From a checkpoint of a small transformer trained on Wikipedia: 70.7M parameters, a variant of Muon for these matrices.
Each number is 50 + 15 x the weight over its row's rms, rounded and kept within 0 to 99. Layers, rows and columns count from 0. The size before them is the row's rms in percent of the matrix's.

# q: layer 3 attention query, 768x512, rms 0.0304, rows 408-433,472-497,535-561, columns 256-319
# k: layer 3 attention key, 256x512, rms 0.0313, rows 151-176, columns 256-319
q535 106:34 41 63 55 52 49 82 35 65 52 42 58 41 62 42 63 55 79 51 52 37 46 59 53 66 48 30 48 38 28 23 40 69 50 26 47 37 52 39 50 45 21 60 63 51 47 75 49 74 82 50 41 76 69 44 56 61 31 48 47 40 65 57 73
k151 106:70 51 53 42 48 22 57 54 21 46 75 45 58 53 38 61 47 41 54 49 57 65 59 70 40 54 50 55 63 58 57 69 41 34 36 63 63 64 48 34 67 54 49 26 60 44 39 53 43 53 26 47 28 68 28 55 51 39 56 38 44 23 43 27
q408 107:49 23 43 56 45 37 35 43 55 47 59 55 51 38 30 55 81 38 26 66 34 36 73 49 32 42 33 33 59 47 30 49 33 55 54 63 59 45 57 30 29 52 71 46 42 56 90 60 40 27 57 63 68 24 59 58 69 57 72 48 55 61 48 42
q472 104:52 32 51 67 67 43 66 47 55 53 29 12 69 71 32 25 59 80 61 42 42 45 45 54 53 49 59 78 43 49 26 78 41 54 11 48 39 53 64 48 74 30 70 42 54 72 70 53 32 47 76 34 49 50 40 63 89 49 65 40 68 54 34 32
q536 098:21 47 42 34 48 37 60 55 57 45 64 32 39 57 63 82 41 48 57 57 41 46 32 59 59 47 61 53 71 42 52 47 61 70 35 55 97 61 35 37 47 50 34 60 53 41 61 45 63 55 45 60 80 47 57 28 59 33 57 48 53 22 58 56
k152 102:53 28 42 25 51 66 40 74 64 42 32 22 17 25 36 69 72 52 38 28 54 40 66 19 58 59 43 45 66 65 58 61 55 56 45 68 34 67 59 26 61 57 47 59 64 49 49 50 48 37 49 29 46 40 68 60 31 61 66 51 51 01 52 39
q409 104:31 49 48 36 41 57 68 47 78 63 56 52 43 36 32 54 37 51 41 60 40 67 56 41 63 49 37 43 58 69 31 52 56 43 73 57 44 77 65 38 35 36 59 50 48 77 43 49 51 34 39 51 50 35 27 59 76 67 48 60 36 50 64 79
q473 103:45 26 21 31 38 42 57 48 52 49 53 40 26 22 53 55 20 40 28 52 49 28 59 36 31 51 52 74 88 48 52 51 48 78 42 77 59 49 40 59 34 94 82 52 39 75 33 31 62 56 44 31 37 55 43 72 61 48 48 38 59 50 54 73
q537 098:32 36 52 57 55 53 45 64 36 57 36 67 39 47 25 70 31 51 69 58 55 57 39 75 54 61 66 38 54 43 42 38 73 46 65 47 30 58 61 32 45 45 49 43 49 37 28 61 74 70 61 69 39 65 39 82 29 90 55 58 27 62 72 57
k153 107:77 24 59 39 44 54 39 34 42 64 47 70 57 87 51 32 39 12 55 68 32 31 69 67 48 48 62 66 41 84 43 65 44 67 27 34 70 66 27 74 75 42 43 66 54 75 61 44 33 26 51 58 28 45 73 49 31 41 33 60 49 55 46 49
q410 106:43 35 74 57 60 57 37 55 35 63 33 53 70 37 65 56 56 36 54 35 65 64 55 54 52 75 60 69 68 66 68 52 39 56 15 44 55 41 53 60 51 50 45 80 67 46 56 58 69 40 59 41 20 57 41 67 27 43 61 59 49 39 44 23
q474 104:43 38 31 49 26 67 49 42 21 44 52 20 65 44 52 75 42 46 54 38 63 20 45 52 54 36 37 48 56 81 26 40 19 52 46 36 41 68 52 46 45 53 82 60 43 45 48 47 99 66 53 40 50 51 85 56 60 63 42 49 66 33 34 55
q538 105:57 66 56 40 51 55 62 51 67 57 19 44 54 70 43 35 68 39 69 60 60 26 40 54 46 62 66 74 23 41 63 25 44 54 43 47 29 19 36 56 52 39 64 49 60 60 35 30 19 80 46 28 51 70 68 60 36 38 22 53 43 51 55 61
k154 106:21 65 54 50 60 35 45 61 71 39 41 43 38 22 47 32 52 49 43 47 43 71 56 59 34 47 32 28 66 52 64 61 60 35 32 54 57 51 50 33 41 60 74 42 79 78 55 28 47 53 83 32 68 79 58 55 82 50 61 48 40 51 44 48
q411 106:60 54 45 21 52 28 44 70 64 54 46 58 48 52 41 10 55 25 63 56 25 70 58 56 46 50 47 60 47 41 72 34 70 31 14 61 55 51 19 44 46 40 30 42 32 23 30 54 88 61 43 46 19 46 86 35 51 46 65 49 39 59 59 27
q475 110:37 50 24 41 41 39 34 30 32 47 46 64 76 30 45 33 31 47 57 44 58 76 48 81 37 42 68 54 52 82 33 83 85 55 35 48 54 42 38 37 38 10 26 67 81 38 28 63 72 47 68 25 54 70 58 42 37 43 44 45 40 97 53 52
q539 103:52 72 21 42 41 42 54 47 22 42 49 60 46 44 77 66 53 45 53 43 37 31 21 39 63 41 48 18 67 41 60 39 54 42 68 51 54 50 50 64 50 63 50 49 34 26 41 23 35 23 83 55 37 59 67 29 52 63 61 41 84 86 69 54
k155 109:53 52 82 65 61 62 36 54 42 49 72 71 50 29 59 55 15 46 69 42 13 38 56 35 41 48 44 44 70 63 58 58 46 59 59 47 36 56 54 79 46 34 20 64 53 42 33 80 55 77 38 50 60 37 71 68 40 37 60 28 61 73 43 35
q412 100:65 40 47 57 37 41 44 63 71 46 51 30 41 54 72 42 61 65 72 57 37 91 47 52 43 36 48 53 58 75 50 42 63 35 76 58 53 43 60 65 42 68 68 70 49 57 62 34 49 35 73 37 62 41 52 23 37 55 58 69 15 46 57 22
q476 107:41 47 72 33 44 34 39 63 39 57 86 55 50 53 43 46 49 20 41 41 59 28 46 29 53 42 48 20 58 42 80 40 51 23 35 59 29 69 53 57 24 61 48 71 43 78 51 55 57 58 61 60 67 50 64 58 50 39 69 72 56 31 52 37
q540 115:56 55 70 65 57 55 42 15 57 45 42 45 56 45 36 32 19 61 63 62 52 46 65 35 66 37 34 48 57 62 52 37 49 51 56 43 37 67 40 52 62 37 39 41 66 62 62 53 65 36 56 32 30 76 37 33 87 30 22 41 69 52 62 59
k156 113:41 56 44 55 60 64 73 57 58 66 31 40 69 43 57 43 66 67 46 58 43 33 49 48 36 57 43 66 33 40 43 49 55 27 45 69 45 46 43 42 56 46 57 26 70 29 53 42 43 42 75 42 60 57 31 41 48 78 49 85 36 57 44 52
q413 107:34 45 37 16 46 76 26 46 47 63 04 54 31 50 68 73 33 59 37 57 89 51 50 67 39 77 42 27 99 27 79 56 55 45 45 62 48 28 43 43 59 43 27 60 32 21 55 48 59 44 61 41 30 58 37 52 51 67 43 38 65 54 55 60
q477 102:77 30 52 37 55 59 61 63 49 39 34 50 60 45 64 50 62 50 33 49 48 36 46 47 75 66 52 41 56 37 40 65 43 35 76 43 44 59 63 25 46 42 34 59 24 47 60 50 57 25 54 70 43 35 78 58 58 20 32 27 39 48 41 62
q541 105:58 67 60 34 43 59 44 42 47 49 53 66 35 45 24 34 59 51 24 72 52 59 34 24 54 80 54 38 42 76 36 41 92 45 74 60 58 61 53 33 76 35 66 51 40 11 61 51 30 44 42 49 41 53 46 23 41 74 31 43 56 60 60 41
k157 103:82 44 40 40 45 29 57 53 57 25 49 53 45 42 59 75 38 55 57 53 74 33 59 71 38 35 38 74 40 47 38 45 75 51 28 37 79 57 66 54 52 60 32 44 51 57 61 71 27 49 47 60 62 16 34 57 19 47 67 33 06 52 43 73
q414 106:63 31 39 38 19 38 71 43 54 60 63 50 44 43 69 29 58 51 60 45 44 44 75 61 29 19 30 37 58 67 46 53 35 21 50 38 44 55 72 80 43 45 48 43 72 54 39 62 44 23 52 29 43 31 25 33 72 54 58 55 46 18 49 59
q478 103:38 81 30 15 53 55 68 40 49 52 68 39 51 39 60 87 37 44 53 47 49 75 53 63 45 35 33 41 54 27 38 41 81 49 50 90 54 36 55 83 52 62 54 41 67 64 30 55 27 38 62 68 71 72 45 45 78 73 62 60 46 42 49 44
q542 105:26 42 78 43 46 61 61 57 56 26 67 61 35 38 38 69 46 83 81 66 52 44 59 20 41 43 43 54 72 57 49 48 71 30 55 62 47 58 32 39 51 30 59 53 59 33 65 39 60 48 61 84 41 75 48 58 71 36 47 27 62 48 79 52
k158 102:43 71 38 52 51 60 82 28 34 37 42 49 44 68 25 51 71 66 57 60 40 48 55 66 33 40 42 55 58 55 30 64 33 89 52 26 31 67 58 56 56 54 54 36 44 34 50 29 51 60 30 55 68 48 46 73 75 51 43 48 47 69 50 59
q415 107:42 69 72 39 29 52 46 65 37 30 60 31 55 42 68 25 67 54 28 52 55 43 56 26 21 25 42 45 40 58 35 38 51 40 72 56 48 36 64 50 45 31 74 51 40 36 30 51 68 55 88 14 56 62 29 46 77 63 51 64 32 60 65 30
q479 104:58 59 16 39 35 36 64 66 61 67 66 75 44 61 38 50 40 54 60 60 40 55 52 69 49 53 28 36 49 43 61 36 16 55 69 33 60 54 45 37 36 75 15 60 39 28 33 52 65 64 65 37 26 51 38 67 41 48 39 60 53 36 71 51
q543 100:43 37 77 33 34 64 33 77 58 70 66 84 30 38 51 40 38 14 26 96 26 51 73 60 42 19 48 50 65 23 72 32 15 24 49 61 48 51 56 43 38 39 57 20 42 63 36 81 51 62 65 50 65 46 45 50 53 31 48 53 92 44 52 50
k159 106:46 43 53 75 35 44 49 31 64 14 52 67 50 32 25 74 46 63 72 65 59 72 25 60 46 26 37 63 58 55 59 46 63 72 22 53 49 44 47 52 48 61 74 70 57 43 91 54 32 42 49 32 54 68 64 54 34 68 42 57 26 77 51 52
q416 099:82 16 59 39 67 28 35 60 56 36 39 50 54 62 59 30 22 57 48 57 47 48 45 43 48 51 63 37 35 58 48 31 49 57 51 11 62 57 53 76 50 68 45 64 36 21 52 67 27 39 39 55 51 81 59 44 37 65 28 23 74 71 26 42
q480 101:62 35 27 29 67 79 44 40 44 70 49 39 78 55 52 27 40 46 63 48 47 45 53 42 51 45 42 58 65 53 21 47 64 72 55 46 59 39 57 94 56 45 28 29 55 52 29 34 59 39 44 41 43 61 49 95 24 53 49 59 38 70 75 64
q544 108:37 32 23 44 45 28 35 16 83 24 73 72 51 62 34 65 53 86 74 47 54 65 48 52 40 61 40 66 44 49 63 67 37 46 61 39 42 62 40 40 41 51 54 51 55 44 17 56 33 70 62 83 49 57 30 39 36 58 45 42 43 43 52 35
k160 105:34 53 69 24 54 55 55 94 36 53 42 47 63 66 47 67 30 49 31 68 78 50 60 38 40 30 40 85 39 77 46 53 44 58 55 27 49 37 54 59 64 39 27 65 52 49 48 75 74 55 59 47 33 52 38 53 36 33 36 42 67 60 59 41
q417 102:49 60 73 38 24 42 20 43 62 43 44 39 46 44 50 64 73 22 22 24 51 50 54 40 58 30 65 33 53 39 49 50 30 50 54 54 52 35 45 39 55 61 74 41 62 46 22 40 49 65 45 44 63 64 27 29 39 41 52 54 46 20 70 37
q481 105:42 53 75 57 16 43 52 51 41 35 46 09 38 37 56 50 53 45 69 38 48 38 44 41 64 58 56 44 70 52 18 48 38 57 62 65 76 48 58 46 37 57 42 29 54 77 65 52 20 62 48 28 72 44 35 24 68 41 29 29 64 45 51 46
q545 102:47 56 50 47 42 37 29 54 60 40 67 68 51 23 45 37 53 42 44 53 26 28 37 43 54 60 57 26 89 37 53 52 60 39 40 58 56 44 49 55 51 55 53 55 73 60 64 76 38 61 46 42 48 37 40 28 60 46 28 66 50 53 51 39
k161 113:39 45 56 75 63 22 60 22 79 60 64 37 47 71 31 44 59 63 29 18 56 69 58 39 42 38 55 50 19 38 27 37 57 21 32 57 52 48 61 24 34 55 55 75 59 53 38 26 65 56 50 64 39 60 38 51 30 55 79 41 59 22 37 79
q418 112:36 37 38 60 31 61 53 45 43 69 80 32 67 66 31 45 30 60 56 45 64 40 52 55 63 60 39 85 66 18 51 64 47 55 34 35 60 56 45 24 26 60 43 70 53 44 62 55 27 23 41 53 73 29 60 36 30 65 82 39 52 65 54 67
q482 110:54 73 30 97 59 44 76 47 56 56 74 38 51 48 40 41 18 34 56 44 49 49 41 50 34 93 46 30 45 27 49 30 35 41 55 36 35 35 43 35 57 57 14 59 49 34 55 45 64 77 48 18 29 52 55 24 71 42 50 55 54 59 55 46
q546 108:66 62 47 44 66 68 70 34 41 48 43 57 72 59 64 52 45 62 50 57 57 58 24 42 73 43 31 18 47 29 49 63 40 49 37 57 49 68 52 78 27 42 03 47 44 68 44 38 26 39 61 61 74 43 37 64 27 63 47 38 88 63 46 40
k162 112:58 15 53 45 44 43 38 61 43 41 57 28 39 72 32 64 58 57 56 50 57 40 63 53 51 69 45 82 18 30 63 57 58 54 67 44 64 56 49 58 58 31 63 55 73 47 57 43 67 18 39 86 49 45 60 35 79 33 51 58 26 41 81 34
q419 101:47 43 40 48 36 45 81 50 40 47 38 57 74 36 27 43 29 78 27 34 57 66 70 21 78 83 45 87 30 33 50 60 52 53 77 71 77 49 42 41 46 58 51 45 54 55 49 45 59 48 59 65 70 48 88 49 46 61 59 40 60 46 39 59
q483 106:44 43 39 35 48 72 47 92 43 31 74 45 23 34 41 38 89 51 61 66 35 84 37 48 48 29 23 39 36 57 67 40 63 47 52 68 75 48 50 51 56 27 55 47 48 39 61 42 42 69 51 52 41 55 89 54 57 41 66 32 34 50 43 40
q547 108:38 39 62 51 58 57 59 44 26 65 54 35 34 56 48 29 31 66 55 50 30 72 28 65 53 63 46 53 51 57 69 59 65 49 93 45 26 47 56 36 64 38 25 44 47 59 09 43 43 47 39 48 49 42 22 31 72 43 75 37 56 52 28 44
k163 108:60 47 83 45 48 37 61 58 85 39 51 51 47 38 59 82 63 56 40 79 97 50 39 40 42 74 87 50 58 37 41 55 37 55 59 33 51 62 71 57 28 61 57 53 51 59 60 44 35 56 74 59 62 65 62 34 69 59 37 68 38 61 41 67
q420 103:35 61 66 56 42 67 91 90 62 25 54 31 53 49 54 30 69 47 73 33 46 74 30 47 65 41 58 56 78 33 70 56 67 48 23 36 36 61 55 42 51 34 77 51 72 58 45 39 66 34 64 23 46 46 63 62 37 35 52 26 26 26 61 29
q484 102:43 50 63 53 48 52 64 65 34 31 18 42 37 49 60 53 52 51 72 76 53 41 52 52 52 45 52 54 68 45 52 62 51 62 44 40 64 65 61 68 80 55 49 46 34 51 42 29 27 49 50 26 38 57 60 67 65 35 67 35 49 34 61 47
q548 103:60 69 54 46 52 48 71 57 44 68 62 57 42 73 91 35 38 63 41 30 83 75 33 43 47 34 63 56 63 71 34 47 27 62 46 25 45 47 51 46 17 21 36 64 52 47 40 68 51 53 50 48 61 72 45 67 27 39 61 46 45 39 54 71
k164 103:63 29 54 36 72 45 61 22 69 84 02 19 54 80 42 40 59 46 37 59 33 50 29 35 68 46 63 30 62 67 66 35 59 40 30 89 36 59 45 60 45 52 49 68 72 36 48 14 73 55 67 49 52 42 36 60 62 54 32 39 49 57 41 36
q421 114:57 58 35 59 59 60 52 66 56 56 55 11 37 65 44 49 50 64 46 44 65 71 64 64 66 63 46 50 59 52 64 43 32 38 23 62 55 79 66 64 53 57 63 53 54 41 62 72 57 65 82 84 50 38 66 72 50 57 17 59 78 63 41 56
q485 103:46 61 24 68 39 71 64 50 18 68 50 69 38 45 36 43 36 63 96 45 40 48 50 57 56 55 47 62 54 66 81 51 31 49 34 61 30 54 48 51 47 62 51 61 67 15 55 48 35 59 74 60 53 70 65 25 62 53 66 65 52 51 41 54
q549 105:36 49 19 46 68 36 62 37 58 52 26 34 69 54 54 54 45 42 48 49 46 78 48 44 58 27 65 43 85 24 52 41 22 71 15 62 51 21 29 53 42 19 51 58 45 42 46 57 36 20 42 39 51 64 56 18 58 39 08 41 30 53 37 52
k165 104:72 62 61 43 30 52 60 53 45 47 44 41 33 29 46 29 44 61 36 68 47 82 48 11 42 57 33 41 04 66 44 46 69 15 64 31 58 70 64 41 43 48 50 38 40 59 46 52 30 50 55 70 40 52 64 51 37 54 54 36 54 65 60 70
q422 097:78 53 58 52 37 37 39 67 40 65 61 30 62 61 53 50 31 43 45 69 57 39 50 55 18 50 63 35 36 49 67 50 82 23 43 39 52 54 46 71 59 38 61 75 37 72 41 68 73 59 69 62 43 31 45 30 51 56 59 42 63 41 30 56
q486 101:37 74 67 63 50 52 64 65 45 65 66 72 30 61 43 73 73 47 53 51 48 50 30 36 50 64 35 30 63 58 77 52 18 40 68 17 69 50 44 26 76 45 55 54 48 55 81 47 53 74 37 49 59 50 56 48 65 23 54 35 55 40 51 39
q550 097:50 32 52 56 47 60 41 28 40 28 58 45 50 55 32 69 38 59 64 46 26 40 53 37 69 48 29 19 39 44 49 45 42 56 34 47 33 63 31 44 57 47 63 59 58 43 82 45 60 49 69 30 41 81 37 58 82 35 60 41 59 31 20 51
k166 104:65 61 68 30 52 41 45 35 75 68 31 05 41 39 26 54 36 34 36 43 47 47 36 47 34 54 55 30 37 47 57 69 51 34 43 35 52 36 48 37 65 49 59 74 37 51 40 60 73 35 42 33 42 49 36 36 42 47 59 43 47 60 38 57
q423 092:56 68 57 66 42 46 49 57 43 62 46 76 22 43 55 38 50 51 52 49 45 51 68 49 25 44 51 26 62 76 57 44 61 59 57 51 53 55 31 43 63 41 57 88 26 58 57 41 49 56 55 42 42 27 59 81 57 46 78 51 42 66 50 27
q487 086:30 53 76 36 50 93 62 63 30 64 65 63 79 65 71 67 24 71 43 33 57 59 59 49 64 28 34 68 77 21 53 30 52 57 38 81 48 51 36 47 37 43 51 46 53 43 51 37 61 36 68 66 53 26 59 76 16 59 50 37 69 70 44 58
q551 090:40 64 46 01 46 42 29 19 61 34 55 68 56 63 41 53 32 39 53 33 65 54 46 63 59 53 51 57 07 59 41 19 33 83 58 27 42 73 34 34 38 50 29 66 54 45 55 21 71 53 30 57 69 63 51 69 62 65 70 45 11 65 42 63
k167 114:49 56 27 60 35 26 39 24 33 66 57 71 34 52 46 34 27 55 68 38 50 57 58 64 39 15 52 49 50 36 34 48 34 89 41 83 24 46 60 63 34 37 56 51 47 44 38 44 51 45 26 67 50 37 56 57 23 50 45 52 46 66 38 41
q424 107:69 20 34 46 47 86 63 60 45 52 48 45 61 40 36 54 62 71 35 50 70 41 58 31 53 42 74 62 32 43 37 49 40 47 81 52 47 70 37 68 76 35 40 39 36 46 62 72 32 64 28 96 53 67 58 43 53 42 36 34 64 74 49 63
q488 106:72 42 33 43 32 57 75 60 45 57 55 60 38 58 75 50 53 50 40 50 54 57 62 72 15 65 47 63 56 46 42 45 54 66 60 40 99 37 45 75 37 37 39 36 42 45 41 39 63 42 30 48 34 73 30 74 04 47 55 53 25 52 72 51
q552 107:58 25 44 46 55 48 57 52 62 49 40 53 48 29 52 42 23 54 39 81 99 54 62 48 38 21 56 47 37 58 21 60 88 64 70 64 51 65 36 62 56 43 42 50 80 24 71 41 37 29 44 55 50 31 91 25 42 45 28 50 83 17 44 42
k168 109:62 53 50 27 42 50 41 61 64 65 12 40 46 49 42 40 47 56 36 63 41 73 72 75 32 47 45 64 47 30 77 52 61 54 51 36 55 42 37 34 27 52 31 58 21 62 54 55 43 56 42 48 64 82 57 51 58 63 53 91 42 29 20 38
q425 099:31 49 46 36 57 28 57 44 81 33 68 30 37 36 46 61 57 64 52 64 34 48 49 36 52 59 56 35 60 86 69 49 62 32 39 32 46 59 80 38 48 68 43 46 49 31 17 50 77 53 56 53 51 45 61 60 41 63 99 63 25 41 37 49
q489 115:36 47 37 56 43 24 50 60 30 41 50 29 42 39 31 43 27 39 72 43 44 32 56 53 38 57 36 50 73 54 58 48 59 52 21 46 45 76 37 56 33 35 43 66 57 46 55 49 59 44 46 65 19 75 46 32 53 71 79 16 52 43 75 66
q553 100:51 65 59 49 60 34 48 24 60 46 50 61 68 28 21 68 64 35 52 55 02 57 59 44 61 39 30 46 05 57 48 60 55 32 62 41 30 62 38 10 62 35 34 65 51 63 80 76 56 66 73 57 52 55 45 58 39 50 80 60 59 22 37 52
k169 111:48 46 43 59 42 53 47 52 65 47 20 35 56 50 46 53 44 33 59 38 80 72 38 44 62 34 30 42 43 22 61 44 68 52 57 46 39 62 45 51 71 55 71 66 56 56 66 40 55 86 47 40 76 63 59 65 54 46 45 33 53 14 38 47
q426 107:57 40 54 29 34 47 59 86 10 42 51 39 41 56 46 63 78 40 32 49 35 34 59 40 42 41 50 68 55 57 51 55 47 46 79 32 54 50 45 50 65 44 65 50 33 33 70 43 28 38 32 69 57 83 55 48 67 33 40 44 46 40 66 12
q490 107:43 42 76 51 45 64 61 67 32 56 55 31 49 72 81 49 41 50 52 46 28 34 51 53 42 43 80 22 23 39 62 74 65 38 67 43 28 63 42 47 28 50 65 47 50 37 44 03 37 62 68 57 70 41 71 61 31 52 52 16 54 63 41 57
q554 101:44 42 51 62 32 52 54 42 51 34 37 36 49 57 28 66 43 44 44 47 23 31 43 47 72 43 52 45 75 63 53 41 29 59 80 68 60 61 46 63 58 19 53 47 80 43 52 45 48 40 52 48 44 63 35 46 79 64 55 22 56 52 37 41
k170 106:47 53 53 67 59 74 41 41 26 69 73 34 55 51 51 36 32 43 53 56 42 48 39 44 60 85 24 27 53 49 40 53 46 54 38 62 35 36 35 15 35 38 51 62 34 82 43 29 62 47 60 44 56 52 35 68 49 44 92 17 53 32 58 46
q427 101:35 47 39 50 47 73 45 47 72 44 59 00 56 66 68 35 38 46 49 55 45 54 71 48 29 51 32 65 51 51 80 67 28 58 13 55 31 45 52 66 44 31 37 37 52 63 54 43 62 62 58 44 36 61 59 69 41 39 40 39 44 57 39 46
q491 113:38 63 54 93 52 70 46 26 42 64 57 68 13 48 53 40 23 58 75 42 57 64 51 71 53 39 65 29 60 43 55 62 38 66 58 52 41 39 44 52 69 28 65 50 60 62 28 32 43 38 39 55 42 43 31 50 95 32 41 49 52 64 54 56
q555 101:50 38 31 55 51 28 60 45 54 59 30 64 42 47 39 47 44 70 59 64 69 52 53 50 54 45 34 56 51 64 34 60 62 53 54 38 50 75 47 51 96 11 63 85 41 54 56 40 52 51 57 49 65 44 28 63 74 48 36 65 60 48 63 55
k171 101:32 45 45 43 44 58 21 73 38 19 61 52 72 69 30 33 36 49 26 48 51 33 68 70 53 00 63 41 65 50 39 34 50 41 54 48 52 60 41 54 47 37 71 66 26 28 13 60 68 47 67 90 39 56 73 56 31 42 47 65 54 58 33 33
q428 100:59 61 57 40 40 57 43 29 54 42 39 50 54 37 45 61 60 42 42 54 45 33 40 33 22 68 42 35 85 57 50 61 76 48 42 48 53 47 56 58 37 52 69 44 58 42 52 42 63 26 44 65 29 74 42 32 45 61 57 75 50 56 19 39
q492 113:41 55 48 58 31 39 67 35 49 70 51 74 55 38 53 39 59 24 54 69 69 49 43 42 65 27 65 73 38 48 59 59 42 63 45 23 50 18 60 43 45 40 57 39 51 72 31 10 35 56 40 60 60 54 45 51 47 52 54 90 51 61 58 48
q556 103:44 79 51 54 43 62 50 31 47 68 48 59 54 23 38 55 64 68 40 63 37 50 54 32 61 49 65 56 33 17 30 54 42 50 34 37 36 31 74 41 51 58 64 74 32 29 49 72 53 47 36 49 52 61 36 88 59 65 34 70 58 31 62 40
k172 104:79 85 18 47 39 46 41 47 48 36 52 43 33 21 43 49 79 27 44 32 64 57 51 36 61 52 35 70 60 86 25 15 75 55 35 52 51 55 43 62 39 41 48 29 47 51 47 23 53 44 60 44 57 43 63 09 63 50 65 44 24 51 50 91
q429 109:31 43 53 61 46 48 30 49 38 40 43 39 59 59 75 60 43 25 32 45 31 33 37 52 51 24 47 72 36 50 72 74 37 58 80 54 60 53 60 55 34 51 38 68 57 43 49 76 38 30 51 34 40 58 43 57 53 54 33 37 34 60 56 33
q493 110:48 41 53 44 60 30 64 69 40 68 57 36 50 46 32 73 64 23 24 78 24 21 65 49 21 30 44 64 52 34 85 48 72 26 59 33 14 34 38 53 48 46 56 55 37 44 30 40 47 20 33 69 27 65 09 10 43 59 65 59 39 71 71 72
q557 102:62 53 42 54 58 55 60 56 39 54 69 31 61 47 58 60 45 89 46 39 43 57 48 48 35 79 54 48 43 64 51 30 63 36 59 50 30 56 36 70 39 58 47 51 28 40 51 33 25 64 52 64 60 49 47 28 50 65 44 55 29 35 60 30
k173 109:46 40 69 72 15 36 49 23 33 69 58 45 59 60 47 57 49 58 38 48 62 72 47 39 37 32 51 34 27 18 73 86 24 34 47 36 69 72 45 53 44 46 85 42 17 33 38 66 41 37 16 56 28 45 66 77 61 67 62 21 73 43 56 64
q430 108:42 61 62 53 51 54 52 50 22 74 49 56 30 75 46 41 41 59 55 24 52 61 56 53 45 42 45 26 47 52 69 30 54 62 35 84 52 42 39 30 52 54 45 31 43 54 32 81 46 51 40 55 62 54 24 69 57 52 23 40 43 66 48 47
q494 102:49 10 70 23 68 73 46 45 83 48 38 86 43 49 59 47 55 12 74 44 35 42 50 78 34 22 63 43 38 38 59 51 38 72 59 75 54 63 49 22 52 87 51 46 61 34 69 51 62 63 50 24 48 49 58 60 37 39 57 50 73 63 56 52
q558 108:52 32 45 37 55 34 38 37 49 35 56 63 27 47 42 31 34 38 35 35 67 81 34 33 73 63 66 57 52 78 51 42 29 58 58 48 61 50 44 38 62 44 38 42 39 50 37 26 66 70 53 64 65 51 30 55 48 73 36 58 50 59 61 54
k174 110:48 59 61 31 28 63 67 45 16 67 32 62 64 32 80 57 58 72 49 37 13 45 50 65 24 52 62 47 42 43 31 46 36 28 44 42 44 49 46 69 46 35 49 70 78 49 31 34 57 52 97 50 47 52 55 38 44 54 62 52 31 54 64 50
q431 105:60 58 61 63 62 60 37 44 28 48 42 17 51 43 63 81 34 47 39 07 38 54 56 50 60 42 54 44 58 31 62 36 56 57 67 76 28 54 41 61 71 31 83 58 37 49 45 40 82 34 55 62 36 48 47 02 49 33 55 39 69 47 69 46
q495 108:49 44 38 30 18 45 82 28 48 47 50 33 72 45 45 34 49 38 41 37 40 73 68 58 29 52 44 52 51 27 36 70 55 61 39 59 33 45 46 28 49 65 62 37 62 35 44 21 44 55 67 46 56 50 39 80 27 58 72 52 58 60 51 42
q559 106:68 56 71 56 46 56 57 42 80 38 58 45 54 68 38 69 72 54 55 61 40 50 46 57 45 67 66 39 66 29 61 36 55 67 31 53 35 63 69 66 59 63 66 54 46 46 58 49 69 81 67 49 64 30 55 68 53 46 34 64 47 71 54 62
k175 107:76 54 66 52 74 49 38 32 30 65 37 60 66 82 44 48 40 62 39 49 62 42 74 35 26 46 46 34 48 68 48 37 71 63 60 57 44 71 49 26 50 41 56 49 24 51 55 45 28 47 51 60 44 69 50 67 34 46 10 30 68 40 56 65
q432 109:50 72 23 76 40 54 52 60 32 16 62 44 38 28 79 49 60 27 37 40 38 52 61 40 47 81 57 52 62 61 35 47 81 57 37 49 36 46 60 31 36 47 58 63 55 31 30 58 66 38 42 76 58 64 48 86 33 25 73 50 19 44 48 39
q496 106:46 68 55 49 42 52 80 67 53 30 52 49 16 71 36 42 57 63 34 43 25 67 19 44 59 51 54 57 41 53 54 64 37 62 36 18 50 22 47 39 64 40 38 53 32 61 39 54 48 65 43 22 55 48 42 32 66 28 35 48 55 45 36 43
q560 107:62 50 59 53 26 35 25 24 68 55 37 56 67 62 62 63 39 44 46 54 55 26 43 28 42 64 53 52 22 66 57 31 55 38 65 36 41 39 58 47 45 78 65 50 47 35 48 23 28 57 66 53 59 30 63 45 52 68 26 61 70 66 41 33
k176 106:42 33 46 64 42 26 79 36 57 47 76 43 44 33 18 69 51 46 47 53 46 51 65 33 39 70 66 46 45 34 36 49 54 56 33 57 53 77 65 40 67 68 30 31 49 50 30 56 55 23 42 68 53 72 58 62 33 41 62 46 43 70 43 60
q433 102:46 64 78 47 28 74 75 70 73 38 42 13 49 48 37 48 82 66 37 66 61 55 26 17 50 56 64 31 50 02 69 57 32 53 83 48 52 39 63 42 61 17 77 34 27 42 55 63 53 75 24 66 50 42 64 47 43 21 28 71 52 20 56 70
q497 103:37 57 64 77 23 52 49 37 42 33 26 26 49 62 48 55 47 71 47 45 85 51 54 17 60 47 59 47 28 51 67 54 57 35 66 60 53 69 66 32 27 54 67 78 64 63 47 74 24 43 67 56 65 61 28 52 42 67 64 41 40 56 48 59
q561 104:61 37 51 54 44 51 55 65 64 70 47 46 25 48 89 53 38 60 59 40 46 38 52 73 36 53 41 76 44 45 46 29 52 52 55 50 67 58 37 44 56 68 68 48 56 58 45 31 52 51 57 54 60 72 51 77 40 38 47 52 49 54 58 49